Weights of a small GPT-style language model, trained from scratch on English Wikipedia.
Size: MLP 640 GELU, vocabulary 32000, 25.4M parameters.
Architecture: rotary positions, attention and MLP in parallel, some layers without attention, local attention windows, gated attention, exclusive self-attention, value embeddings, learned residual scales.
Training: 483M tokens, 15268 steps.
Each number is 128 + 32 x the weight over its row's rms, rounded and kept within 0 to 255. Layers, rows and columns count from 0. Numbers have three digits each. The size before them is the row's rms in percent of the matrix's.

# up: layer 7 MLP up, 640x160, rms 0.258, rows 218-367, columns 0-39
# down: layer 7 MLP down (transposed), 640x160, rms 0.282, rows 218-367, columns 0-39
up218 099:126095096131097139099112114115133123098115156093126160178118118088122150132113144112096122167141087123101122101091117101
down218 110:128093138157162108125126153161129129150129131165118108183150102194097130179116124106149129134139101157105110179098097078
up219 105:100167126159132088100137107127186124181115134090156093062135156146094133139176100126117098161170138091151101099104207083
down219 106:142087121094145153118114115107098120128125175127173087102128110062130103129153084068141138169071144127123111134127081167
up220 092:137086132153126154094128149096137144147135067092127148124187133107115082091100184100142066133159176114132127180143132144
down220 102:140110165120163151164141145138129097139104095119120145129119165176106113115134143132122168136118126124099155154120139097
up221 114:131125086096103132099127098117103124191103140147160151121174131078105100165158110111087137170160184097111150135080141097
down221 110:122151145093126094153122108106145123142114173131156108071115165140106135128187113171147139111121162120155115096169086130
up222 097:116111052129128136034107123093145143123063113095161095096109110119123201158178179145113136121100094163137153144061160164
down222 099:144122106143143101118105154128093116100168074118110095131126139148139076101078122156139150103168111118125102124182156162
up223 090:034118131130099123120112144107102158173117108136154119127158121110106139097139062154139134082121109126117097187126165151
down223 086:119120141081126128159105146132133173127087083090127154201171122149141100084099093117070101129135110126124102126170123083
up224 117:099144150072126107153117136093153142093170072129169153127159129149161125113178095136088164140070099181071098146133155059
down224 128:108118114065088124111161125144130081109114090128210121147106154137136124117159155132111086118130147135123052100133136140
up225 096:104192075157137078054127108178113193149091104113122099113106079142149167126149131104133142089145132169132141162102170133
down225 093:153145109137146094107137138164142124164159118105186119137103131132153098114037111172150151116116114118118084119201127127
up226 095:077170088153117136152117101150156097134106086107093092113140162125100098113151121113121158088130120159137143168096112138
down226 094:069166081141154139095117133124163174118095137170080137073130152065103126167129191104111166116124125174124165074119091137
up227 124:100146102150055073073124178132122094147111098092120086128144107100132129082154147167080144148100121111091108115097222103
down227 117:079164087161125096093111217158131129136124128144166186108139121122161112135153150105144114150152086140112132171092132095
up228 099:119168127179090147151119115100076156193098114113137099182168161092103081123182133145094137152074134136186080152082191075
down228 096:158129098161125130178221103150199125109107053113120101150160091138103144128108126115112157103124154138152185086110130123
up229 095:138199094106105149128115111166132119083143115115155149079130146117142108130165078179093084158128134109080160124137134083
down229 084:138131099125181146163150142113099066159137131103131167149157114138128073130127089109149123201091109119127111148171085083
up230 098:151132117123083118145093142097122143122071122103147167151139128152130184141134134177120139146113146094075080153117147009
down230 090:131068137125128143223118139114090169083112182092093115151118113091134111110163124118122158124120061161193124106092136119
up231 085:148141166152120100144137108079126128029096077125142141145176157095163140112082148119190125130085189037165116080140145092
down231 091:144120132146148126094115095102108160131152121153112105098183115152104090111118100066142096161129130101129119131148151150
up232 109:104087120141079154103130166117174122070123077062178066137106145119135172080190144154056122166072130052139144119139149114
down232 105:117175140154156149115149068137167059184135110120117145064155093142145143086073055093153166148193118178141114189191140148
up233 093:135137090120116129121137137104078148139124140100136161097160085082106203084092170129115158167142153108191214087104143149
down233 092:118122137065109174106118133142110119135118086157172123146160149075137113142134153149139109124141092120108130116122117151
up234 107:121100085077115115115114098118150128211138128151126146169125098075172094093170152172084100129159145146113138120107120183
down234 099:114099121137122137094135141116168142118191136145125166148117079091148117153122116067114130082107094110111179138078112202
up235 100:138161098134128120062096111127101129158105031117127105102117096133143112116131174117177134131101168131167128158133144138
down235 100:093194118143148132121164118110154154075115147183175102130113135117156121110083117161104086084160169116163104116113174124
up236 097:130113096116104157134134153114114149113128052136156138128135157174152091165143104198093148126121146104113068150105191117
down236 092:118118153101107134121111050139054132171136165105178122137118099123158149136127148118105083156178112100155091108154084142
up237 085:052170140132130147071109116123135104111113077139106121069122097144113146202105162091155083074111112116121104139146193149
down237 078:173154104178098161104147146169143181089096143121159115130115097120107129146085133160110091097168090103073093135118117100
up238 117:105115108162128080088120182152089139155140128084171142134135140149065140114086121112107156176152138155110052109129107136
down238 115:123135126096094171143112135118102118109140134185167092187134141128089121100140098078133122114142070119133070080114181117
up239 090:125147103094136129108133127121161116135089060133143133090094152138194191106090105149157145119146124071119185086118117108
down239 078:167146122136147172145074054130114181151112108167124133141147073131161117121125129060110084117146131059107131101107194099
up240 103:190143098191087101099129106111095102155129127116151162099105144128151083126134154165115142169094148155118124163087124123
down240 100:173137130122159112145134124161070158179095153133148162128105087112140095157159113126063076156139144084143129142131183186
up241 095:139165103096128134106090116067140097058123105129125148136140134177153105151141099137104134064146121213131103108193154173
down241 085:121103151120125122142136109123119069143152131180156142132074144149130198129160117172126135177150129134159130153120126152
up242 105:111138127078112113128102134103086100089147130078104145173157185074125130096120138184121123096123132105134147202181150094
down242 103:163129106111154145079152104078144187135116122186123154095139164160103120068122130167122074109143079179133098159078087068
up243 096:162155163095141134126108138109106086214097156092126131124105064126114082107151150111141123184110141095123126113131159127
down243 130:101144153120132123123123123116123100125135189109110125141136105148109122117128126117156139144097110133127084143134152114
up244 095:119147096163069117124151170130088141102174122129163132165112131112044109134125146153100155131150119159099072131160188107
down244 095:079136117102113144084114117092130087145114160125133176115082107075138139138147134122117110123108112169198063087120135140
up245 078:229116129152131133187183111113146099124145147105181169086168135099112140073128146152078106081096185143171118151140108144
down245 086:100135101091089113080101123109153125131091143127105129131153126146123113149156125114133158120111128130135135063130137106
up246 096:149171109136103135127106133094138137171113125143151091177150086075059114164116203139098153121095106130092111140121143100
down246 088:156151111131113112093127131162135160099117117073086101101154101089133039177178137138124134109126140160135128099170124156
up247 099:122114079110092089111113171135171181167191138141204136082161132127103128136126107134091131123147100119136109124140125080
down247 092:078131166145119133080111132103121187120121166062132075167142128097111086115135123107091130129185138115151103142101141077
up248 110:131164127144122103105066146124110129133121103113164115099181113156115141131109128088100209166155122124149172114068155145
down248 109:080113158121128071146127118137109129097123083111137143115148060128136144106158073133158102045199123159127109099115124142
up249 095:152106150154134121146127128099102129165108126106125128124144132137124165163124147154099040149078111138129113125045106104
down249 106:143133146117137121152145151145130133083101157119179149127163143083106143156145131131138137067107100132133107156173111124
up250 090:118147073127117132126146173122131090142163110113156165116179145133032152117172101128138121105113130100135106138099167120
down250 079:104114165107156124137187117075146149157115105088165123147164126093220108107073111138105171169075159160052085110109088136
up251 099:153108120157077125110136114117113140122081118088169188173108140119069107173147187115117157180116073114117128133137145050
down251 098:107145129122162154094153110166138161131117147111122199117130132138090102144151127080138200175135091135162129120090126132
up252 106:152134103197086087147111147097094103129088142107113177124185126147133134142138112186071117101114118159105168124100163127
down252 100:141139120147183114100107101072135152119091152098141144118110186203166107163121146145119120159138159131147110076139095125
up253 086:176158154105117116158147128114145082104130067109132160138125085138145095140070117123106119157171163179091130115141152127
down253 089:138128148123187129137125132088117138114175112137151160142169079102091101162115112108158128109174132172134130131186138126
up254 105:194094082123111031137151139116100115149169139102125134135141118164084065113116125105044096176160147138135130187084131091
down254 102:174085098184111179157126111106158142114141149150147132122150064172120106153099151067149144133134107162121140184129157119
up255 103:190133133149105140102120124083120105186182125103135052114114153136119072116137139159129146119188171143180075118133142143
down255 099:124063146076127136088093158142129112089145146094095131132128126106188116079162136101145115162163134095133128184121129119
up256 106:110117090123115131150123130156109098067150072122167145109216192152155124158151094185150128139142146021124115154080147087
down256 114:141147180092105150137110125111138084169119108141178104083116120169177186065183065114163135156146139175079111154126117087
up257 095:135132107126099119134158090158141140067156125052131124106143111170151099173105130196084124084126198109152058147110186128
down257 091:138127112130156120157154112115072128177144154116158128127185165085148106157168073107069090153147055142180098087123112128
up258 105:085185117119072132113108085163127153190127053099114095176121180111146088117151092108084095145124166130181108173136146130
down258 097:120179201148181147116090137142072143079133134118140140113098174154070165090168117122158178136146125126177139123138137184
up259 099:168058144160101168066102166129143129156168115125139144139065135107122091079089128177095142120175181160110141136123129132
down259 102:109126102080086124063084182137140110126156124074094147147163066103192106091160125165111096107119102124125084153119127118
up260 097:135131096124121044064109142157128109152169129098134121084148168106140067134107121125089103110090147175134136138094123083
down260 092:118108131104178066121122140171134079106197158181115191110147110153089114162158094114139111157118097132091107120171078136
up261 113:123115128121106142134046138098097114090127101121150128145174165110081090157172158121142191142148137130167124123116166075
down261 109:155132138159163118146135155152058140118138139115102168149173091138094133106129145143188097105142157120150121120150122096
up262 100:179174131138135127117123096142168129142106128123171159171184082137113185117125133107147186135070170102108094093058107202
down262 095:095163134126123143120096119108144142132133081187102086116136164090073193162109100079176201096125182171073119166163107130
up263 095:107149150163132094095144098129142093108150095053171129148171137159116087122069106137114158130123115181108095159153168097
down263 092:082139112129123123097126126135125121170102177157170145085089076115108171089169156115096151143146114141157156063142088123
up264 057:132154089103049130106069106094124112112113067087209106118130151128078149128148109168098131106123137150138107131090202117
down264 028:143139126119127103110097182103101104141128077161124090153155109151168107163151054079116106135111101143118162153173146124
up265 102:051167119108097090105079096134089125112157055120133088147180116120128096139078134150120171093089122073080115178121197120
down265 096:140071165140157162162124171079083111149163120138080072147114134113142102121092128115148100104125159103139160137115139153
up266 108:119120163084093092115126146119130099078110059084189139121104136094125108127099166174144126105134198088070063125144121090
down266 101:126104106127109095153160143134149094043094179118168146171118123173053157125102160138159186056177147172116116119114107135
up267 102:140157099090092138120119123150150142161122077126159083153185127112089124174159185129065148158073174112141112129132161049
down267 094:111049159090139081119141140080078142228138110120136044130136147145186106083141167139121112170128124129142147133136144124
up268 062:098122105098038116129071130103100113168130100077211083131132119124104151113131144147105124098096144144149128159117189118
down268 042:122149144105086142118111137147131117137106086138179120106109102142095108107096147112129097126122103091132038163143146132
up269 091:092100047178059175089103123162131104194145170099135092115052103163152107099116128161109155131162140108144152129060129133
down269 093:121112130114133129099093139128103106138107145089049163119148128161088137069137136121119124149134136154129125108084092149
up270 104:163203172146075107166138125106114110056143082155210154141123135139093138119082125160158111134118174118134156137191159115
down270 086:101087196134140046110066175099064142172144119138158127094172173115169147108104151152125098136127126168107108143108161153
up271 099:109082062111069134122102147167164105084120157136168083137177112126064177115100146101079171145122113145147162127127130101
down271 094:122159129124151162147119121106098086169076121174120066093136104127189104155124104172136102087147097091104152171132160122
up272 108:074081113084106134073101130148107148144169128135139190127188100129079100149161172146125144085123140142171199118065165099
down272 105:149110137102129143106145087146071125152155131118151201110185124182148111149162132096115123120130124154154177102115155112
up273 087:175189133068135148122115139067148116135146088153142120158102138088117137120118070126131113059109118121132177150126157152
down273 081:138135158126154056125093162155110085131165111132170109118096156184158105110162164127093134158121181145092148114166127094
up274 109:145173143183100110139114152067145087107137110127175073121133103090126140136114119103070081098145164164159079152049140179
down274 106:170106142142183119140185117139127048133183189128098136221181097090103145104119101103147197169124148069138163129153096105
up275 057:110159095098054102117096135094132128145111111064176116104140143135094109077115091155090150095149150098143133136102192131
down275 043:082103140131130077131185074167108110138122087131089148097142071117137113110104106107190171154070103125148117142183058170
up276 104:130123128053101093128104146086087177099148089144141086099093097136110116097108143140123096127080129091093136117143181070
down276 103:110099141095087130137142065141155063080083143043136161125125128097083136103123152153103094102095113076117134093125141121
up277 118:183090109099128160081088135129077117168139107110160136118117144130165152150166123154096137117135106083180061123134130124
down277 124:139083145118132141117118165140124088113121100102135193115121166157108092122133135109167184188118109173123101119174114126
up278 102:050166082154093118143110137078144121104132079108184057059080088103162192120169144134149116118156143147143108193123135119
down278 093:146103078171181162104094142080195077111157109119140105094115106117127141166181121110127149132084152151150139195168084124
up279 095:148157100116096177087108140142144182114128174119168088064088144140139118067119152135086076148121088152121163094121110154
down279 097:109138153095091131117142143132112146128133159116183115145102136171138132086134093170098117148116095116146109143114118126
up280 080:113057084054118168139145144133161107109166122160171118161097116133113134093128099164049120121112114208148182121130113132
down280 088:124152101127132134143130109128146140113168163117118127114132105135114135101113121163146108082162135115102166162118120086
up281 107:183117162161116100162113149035094111133135107102147152152130138094097105125140141160101130100176158150119161185094157183
down281 107:156105158093126121124112170134144133116152144103083129140167123111165102115170137154132097107172103154075111137153171085
up282 087:072184119139109099167106163146130097039113148095166125106106082078146157122130135104095156102155106137117098118128147051
down282 086:127103137090133161118144130122134111198152085107127091086116147091146151143139100087149161160099186119120150161114109105
up283 103:127115069141095085103123085110115124158137149129156108137119097083083187137125175125096150105138072147176149123064141130
down283 106:125118132082123127069097124176129169098189143211143126094157120181068105137126110099167191140064106184145186067104127152
up284 093:082129094093132088143077156124127148124132156122143148083107112104148110135199085136076145090144103108128101134176147112
down284 089:117081120085096146158123091141139145140117151115131166188129122147096087104133119125165119139164109112102104175121161129
up285 090:057180060090078110162135129201186105037138109085197122173143134089150197123160139215097131102113089130110091053159141158
down285 087:137103141129151157106150109099060068172156155166130156110104106041144151129103149084148152122168110144150085127131111112
up286 106:084183174115069135077089114105151098124134170107169093100120101098153129146205157162109083103156076156100140101090201062
down286 098:190179163188111143071084192113127120094083130153160095133137103119171129128147095133102176170191047131099140091110165120
up287 104:072211115129119025152106095149110153103110129142141104153096099108108117124104048120130153136108184123153078149121203162
down287 111:092151148131151089096114111106105163137111137159150154127146115106106155113127133120146146099093129130191076107096133175
up288 101:139169090137080111140127141149094133118122130142138144135132102163157165081085185164097143093132107084153120060160146131
down288 097:179075163092120137126180119131056114084156147136151110151143145089100087154107166122134138103150063130132109109128165139
up289 096:091128084126115092147110074160144131203132073122142134123122138160130151138147080127130137163093097129158124107144156095
down289 091:124160017141111156088117145145165185092118164105145147141139106146144138125112081106137126144107169172141138150146119109
up290 110:130114118131110114098119121135109132182089122138132118134164110134031103120148147136130082143037135178169112163099164123
down290 112:165060126120107143090084100108101151164196119105124125141104185106184122168123167102138127094142136187089075140111139160
up291 092:174214151133102116119077154167094153096130094109154086153137150106047164168114086099130089120120160141152147114148188114
down291 085:187138127202149105145156119129147143090131111111171113125053171130138135143100135097165180118054154126094203121121168153
up292 098:127247167086092095139115117135131112167184079129222099134115142139100124140097148144144176126097144132098075113155168132
down292 094:132100171094131117124129153112118133150091129149184128178111102133165116127119131151148055171185104095101100186149181188
up293 097:103084094160114104042100178156141214155083145127165148154153148096096108124132150124125155141098149094146189137114130137
down293 091:156071206124097200151176106150095086136104146131130139143077104130117132153148162169135156093121108114117117178122130128
up294 097:137084084159121135063092184098120124144149090103137138123146154112046118087135118127127090102136153166120197152120148122
down294 097:106118111106157123147129103106124158087106110129132099163087145051152147088123160170148117089090129110164131107154138164
up295 100:054146076142088110082142143115060187122126083126101125151129135130069160114153137122093104112105100144139132125164140093
down295 104:117197116145139105135192138167141133093100096120109129122090131078149101147144160127106083113132157113088159132136087120
up296 091:129109048137100120109094126146168145107169131137179125150141166087147099116067158168086066117097182119119056129141088129
down296 105:151082120120144068117101166125122144140194146140155172118128133187151148108140153119200105111133169115160100142118091110
up297 094:126089129079061147110113140132119160101072079102151148141132091120133133143154088105139155140123154047118125144142158097
down297 091:112181104103141124133167146154170084136103107134135072050116161089176097146081158155120115123122112124131132115140116145
up298 096:148148135088090050115120139133135101096179091064174165151144169066112198116103112109130134092114146113138141066155149040
down298 090:152080179058099124167071108113114133143193090200159102114177127068103131096141135171178127116161106089116162149124157200
up299 098:189081126162092164061126177103163160137118144096114114103115100145140144134115124135098106146137189109110145157123132095
down299 097:112154149117159118096127078108092123109119137094110142116129140189133114144101141128145142171155173105129111147173085115
up300 106:166193139082108139133117165070130122114107080133131157123069145149109161105140096129168135143126182136099123090181124141
down300 099:148101166191153141117085173134102113191166123164154079120124090052185137149156119115138158178142126178121115177135120127
up301 103:075125104094103058160105129160187080134144151130159137187111106145157153127124146160122134067148104146151131134108139127
down301 103:129117123077086108163148104189110089148147130139112125109104115073135115098158158146165145093146076108089141090162115135
up302 109:165080129126127104069084159140159136151133091088173100067149184130163099150178130107198089115140196157180135153181171163
down302 101:128144219117158107114116118145103069173099165077126125129194169109181117049115092097159099159074153140166110108160160116
up303 116:093167065138082089117130129103078101104126064099158073142131121127042176173140174143123093136064097100116143101163142062
down303 124:113132125112145133129141200124148098087101159116135135165089177100150107154172146132139049121102174089152161094139118077
up304 100:051153120131114124093113104070124178077087116119087124085131082139128164123109060147112121153097100058158109187129144072
down304 104:118164145183111125116146155143128151066076126089162156128118084084115134183092122136110163132084114141142126078158079189
up305 101:116148124061090100140091102079126148187172092125129128152100159128018123053150065136165169154135140059138115177112163061
down305 097:108199139099083085110119096175149161136080097140170140141132122082170126167143059142118138166108080168102165154106149093
up306 097:153134109196097097049096152098151157138116151118179104064129092102088185169095134153169104103128085121076139093113144137
down306 095:107140113155123120117086165114048133071114126158155105099180090114122140115111203137143154099105099153166154134153166179
up307 094:115112123160140102142153159080098137183079117079120141138162098119067167183114148135159088125050120131173147113113115108
down307 112:109150116100136107146110149154129124103108150128146132153115135058126139147119155164114140134063124168182167147172127134
up308 091:080133145063143155113105118073123191139098114100140117134079177144114136084144093130089147069151124132166116135104152068
down308 088:107143114187150155103125146111157148135104083118144126109094149079181166101131168134105173168117114129109125111118084156
up309 098:137170059126057117125107125115171108118164140116129159116166139116099110151090082127080163102188111107094129121062134141
down309 099:135118127133180112124102165102122144127142149147102161118116126149118081131073126134124118176143143127106128129126101116
up310 103:075144087139103083119129113103121153093118138087211190085106185139131134100107090201127173109101126117083175078129159079
down310 103:166135108116093152113129112114134089158103131156147169119158084087107114059107081128160134170129114120113117062135088123
up311 097:121069087144104133139101099140123121148070096151205123180166126110155158157084120124093105137115112126201127086115116134
down311 090:118130150147099164124135120189116148077088158141155110109139086199068098153116136163106088125142140107195136088160134152
up312 107:127183085135124122118126113162147129181145087135128125101148102141136163179185102144129112106122080156121121117199128072
down312 104:108160079095063167081071166128183152069166130146130100108125140089140181131180100112132107145139158144110148131201104149
up313 100:093107154096078106120122112086153088179173078131184090075147151133135100107169102151132128088113121135088139120163128112
down313 094:081114130135131076142195088103133083133110185110158152123096141095142179173058107075161096114084115135169123103171122101
up314 100:147134106109084120145127180131180168068122108126121190161134160153099173128089135197164085077079077170168130081128179064
down314 089:133161152070100184196163103159135100142122106179143151164122178066147144122163116139117153143096148101158100114118147065
up315 102:114149096174102089128074094143128123134156143094135127104117106055159092165133127176137093062118100092116109135145153119
down315 099:130102177086128076124122150122114094092149182100119112109088176126129171122181117141172162115111088121145103131145104120
up316 106:107088096164113098147119148183125106225126132105141155139118124093095052150144116153070050149123117161126052148144186092
down316 104:109106087096110120152174152204154160091090105110084129135123091129097133100119103118102114080105143136142151127126103176
up317 132:152141143086000128104125159083080136100128120085147129135097100113095151133139124159104174106106148120131159108109153083
down317 171:147109122092103137137121153125118108134120140153125151175148047143106182159122177080123176147133108143147110150058099144
up318 101:121121118156096114112122134116116188100094131127214112187155101104141126069160173141129129127107132142180110126050151116
down318 106:106143119113112119111111124140101175121159131131184072125138160091169097080099199097098086138118154062173124127143126134
up319 106:122105155127109132125103143004158119158113083124206135147125168107140144117098145194119165076134136098132122114120127124
down319 094:066118122135124126152170105135110087139063124157182089160090173113167099097136206121118105121130157025169076092110137048
up320 091:104122039193106127065105083083114167164111142117135130098098075142146154083111121137106109090146175181068174132074134128
down320 088:151061158139155111116107125077075106102122101181094119184102089151116156086174142131154095138141112110151143117091144181
up321 091:187131068156087145109129102155071122182101125119120088122133102120100114070131098139142122097116159145103164112108102126
down321 091:115128128137098075086174126100122140159090130128137123129097123159111125136183110115178121128122135131161122121130115130
up322 096:128128115087013093120097098131105141104133074107255140093101148111072156141114107127120184099130114152133092121093091092
down322 085:125117178050079161180126134106110086102131138175145105177147136136137139136111131179146122064163117094119112076158174132
up323 103:105186095130132126089114155118065185138125117054146135115171102113141158126134111138138149194144120126091081145129140134
down323 103:158134133055082103181153151122128096114104085125128147135159169099131141103110096168167147070130111103097106139141148121
up324 100:085132105172118108123111149161127124074119088091124144126109156118100134132144124123078109087155137085100103175132126060
down324 100:084176079168120099052143158175158207187132162121095149138178141128182067175130125136140162136141100153081102075103101102
up325 105:125138157124103069075110160123130104115114139123128098170072167075100162153155120140140173173035181127126104151135173165
down325 093:108150165138177120204148096129059128104160115094152149147162083153133121132134125156101119109131127160125092087117134128
up326 092:161072159124150118094095114110114163118115081144120149153100159114082143154148095106144115125082163115062147181107182139
down326 089:151101149083088134210116173137131070077111119122174082140081118169107111077143162130089122070112101110158163144113133068
up327 097:166172113133082144124122128137153112073076136108154141084130110144119104099155146175128101090123124130107075068114135111
down327 089:149117154123102137163148128095118150151128155146140120094134146209099128079136144166085140118175107114077123100113140173
up328 127:090120109133125061101119146062148084168101093126123063113111097126098087137154117142071141091139090059129093119148161124
down328 136:143132153127118102138160112152129113098117163097074175151096160137093122076134144128193155097160126091144124110098163125
up329 089:129083105172166048126113112134140131086138164142209151038121151084125109089073080135132090090081176132152122154107120110
down329 094:067128078114176073051134141117160145109159161079102172123117154030136091122142161082123136155122123149169102169115143091
up330 101:141157151164089130126107080132126106065167140082186167097141186149121108159111137104110120124113104131106170135146167037
down330 101:083148113174145118092116064122146169098114186147177170092095099123068100113144113089136158106137162181108103122139088138
up331 085:028111111099134150073125092141144119135107106163156095108088121159143108197168060136168159126079160069120123173138160101
down331 084:107127099179119107131153133121131162099110095150125138103145116186123185119124115141117129120181177126103144085124126132
up332 106:185054112126114119082097169168138170120137125122187126116125070126129098098143082144140131106089156149140129106119134124
down332 102:147080137078171180115095136146175177151110120148107145138145081159109141142159158142169173142165173121148122146166050148
up333 098:116189113135120167138122190053158104168102106116154104146083147100193185158148121127093091125101140107111100080064141122
down333 095:150079083157172165138139154131125057161166076154067101159090142129138120122125117099134135209117148135105161140169116097
up334 115:100156119086088123097135145091136131114085113103140107114075144076154152098088138151164137113144145090136174128089135112
down334 115:127123151057138145124116131136178152134127142135190152103110157134161051144043122124104135106142136136121141138139152140
up335 096:122095114121104102163088083144078127168133148125111156153159126071172129119172077142110136128172134124143039175089191098
down335 088:131148112099142133144135097084116105139165123154169130091118136100171159116159185127069149097114150166150116106139158132
up336 101:137176066165069116125142090108135180101129123054119122061119114139133197103149082186112085097056157163137123079151158162
down336 088:115164161123136132189150116083111032121096152177145109153189156126101165124111083143126158137141063157173088167103159074
up337 089:158080155131122103161132080121109096090109128105127115135100104134128126154047143139175180114134103042088085160095171136
down337 076:112168107113109189098072144087099115134149168147101099131076125161126152121153180124105202138151138103106120113096079132
up338 103:131158121077087081107105104120128138192170108120133165114041145157121124204153131129141151142149211107084135108120176198
down338 106:175105196132136200130136110089079093167168155131154113134072145125185111150115142115144145129118109092081125149105074117
up339 100:085151118149086153162127135175130093196111062113132116104112157119077074160169156153096081183110114130153075138118200050
down339 092:095068102117143135150172138171154156068118096146084178134108092120166127147147143123095128098112144113103154113145102189
up340 107:059081100149124108158109126152129105112090022158146081089096099105116099121165115161127112093097098165117142154138157119
down340 101:067124068120161115098131109108195153185134107188107120134165155109153110128133131114163133128120119155100121152147167143
up341 109:132151106087089104076085119108119140094106107124145130178109101150121076128126159128107150155157177145134111181122156105
down341 099:126113107103104143116182154131160124144122173130128139139158206108138117154095129099172105093123154102122145126135145179
up342 123:113146091149115101108126195139102138077089126116159055181145089090102135140115178131084091078150122166148104097113196141
down342 117:099095152102126142131097092091066143157163178190155163134100152095127117183124171067143112090131115070145069123121143119
up343 102:121207119138133061106137113128174157205112116121128088142133160124081110102164172149158127174151176149162127156091163063
down343 089:155109115126110149143091110148119167160118164181142142157055095136150107169085092063118073097049185149124167099108134156
up344 099:129081089117105138129075149118084106124119106131139132120103151133188056134203083111171127114175126110141102115153150175
down344 102:158136134106144124071103118068099106081091068100103170128181147093096154147112123112134149126124136134140112090163049062
up345 107:162173147099128119135079173098233140080122077143126117169123141081088164084121080139105123167106142115142136168133152142
down345 114:109090129086113144071122178122116116110163146095078130096122164169122106133112139109138162089113167119118118161126143140
up346 078:169074115194163162131176136122176152204121178154129135071150131145159156078130093175091131132172075126158180113097083112
down346 101:102133125102095098109118100107134151141128122125111138135128122133119141131131113141114128136139116142127123108120148127
up347 102:066168077060071093135116119203126156144145120137136144112157106119093147091145097178104190100086074087092067161108143105
down347 096:089124177101113091186166111113114136158123115108128005153127096074139162123124171152110094091146098119086140144145169179
up348 110:140100138097123115077092181151115102145165096112101108081083158145141041036193151124138086138130109194171141100110190157
down348 103:113151206091184172091076214172093110116153174111114111122110113143090137082137133140132126113166068174162049133111179168
up349 105:094160053109116112134120140125057125156129147093134130141220113107115196133120132157051133152156105084132113098153148147
down349 092:113140123054048181171164123160086108121133153129147126111173115092099141146118125146128096108143035128164095117121128187
up350 096:186145133141109104147139158147139174108114083125128060128094129181147097113140141126172020147089152154179155131136172072
down350 090:138099172085099186137111141118126164152054115129146116107093134139129135091108078126115077105176120159133140153169133158
up351 120:156117131120094093140088142138132123143098071122175139103109107106114073145136125128112124153141148100131143160108133017
down351 116:148111145057121142150084201167102077112086136144103127138205111138101130133160110148104146167154151110185083129177114070
up352 106:133098126139125109141109175056092078218172134154119160139128117138129149123125127107105065090074124094082120065125144082
down352 106:139143093163109130182122150101111074116143130178086140135138140113083215145157143127140134122087126139120130122147132099
up353 083:147084095143095116165137093053038149103117081135177138102098084126104156096162110177174085122139164124095127108104116150
down353 073:083154117115072126108107103119157091141119150151075123120060124051195157146085143107124129111155099097070148181095124153
up354 102:150147126143119038103116122117169107090151120082160139047096117150104154158077166140100137120115150127172127068119161086
down354 106:122127106138167114057092113083137103157089164090126118086119145078099065147137143126151143162078158094125110097079095113
up355 098:127177101156124096081101078120159179073095133120139169100176139132159109179096113154130117065147149087105129142122128064
down355 091:083101106137121066101138146180183138097139129138151173103176119160137124124136129183099158128148107103088093195143125101
up356 093:154094134120112160135091136087104075119167124123170131120108142119160152161129142163121145121152115145107132069122142145
down356 085:091141133098168117089207087185115133127124112144121178081139075119086097152148077158158096096093103137133121181135179079
up357 099:118116062060096112124102122154099120077135128153150068091116070156065133092127151136077113054103130104187118134141165082
down357 093:090108174126140127116105142145130118112169176140145122029112102146177158105128150136187113131110132134110115163170107097
up358 108:146135106115088065123121098154108147139124118091178157140137120147067130078107080117113074122124155126084129158143144133
down358 111:138146196139124126145139146114170097099110107110134187083117106084173140136137163120149091156108109134131112104123138089
up359 107:166099100082102159032098188122121123187160097108143117187125158128127102151096135145118153130161148165157173106150103101
down359 119:150093128103092137128082158104075102100170136143134178157116130168144106157143088129162127099174095134139096194121142111
up360 092:165145165099138120123117197129074103104145152114134139108144091102105143121133093156107080185073134076179161133127115170
down360 114:119139102113184128116123138106130117118160144121096146133140150141109127140150128108076102112111124110148124084110114091
up361 102:111209103163060119125126155154119138117129091104124117151179152172130137119103130161129117116097110111106173119155169072
down361 113:097156131123158115095107174153119110186098142118049146138127112085148114135133131084090101129155146141129163154133150145
up362 112:064153083130094116140077150134127149196122119081136125098123145106153168173138126195155161095136144059052142129141197110
down362 094:128150065067083129138122174134137118080123165060105096141169151168161136091139190160165158101156196125079155059142183139
up363 097:124119129131100140155116146125127113102196115126142138113086115074110140127096123136156172163139165186128149140105122172
down363 102:115125115110150133134129165158134115147148120147162140117106143205183134142159149137135153116073123145107115128151115151
up364 102:114187112128098089124135177133130152148092074076119166106141162139087135092147147175075128138180122168169094184185180054
down364 106:092089125075123167110125166116109151140102133143066113134117101115133155090143120102147071107056132108134157096118129169
up365 102:136110113180133132076115158057125100202107130133099092097124051131162153127200166158064090142107096137129173119064121086
down365 114:115105150114168082157122117084100094113150078141142141143134123132131106129161115110164136179116149103139097146188126137
up366 086:079162191128106088161111083094120124176164159120127087130082082118142137173150100169104117129163159088116149119070171122
down366 073:153171051179196144096113109115144102135106191106111153153105101071073103131188103079114136114139158109128148117140126173
up367 094:104156094112085099101131150121171162106048136128128131139128069105115105135165136132148160084138216103128121139139103160
down367 084:131165146124124137212219125125132102120103151101137146164148113126091129065105178159149135097133122142127119177090131134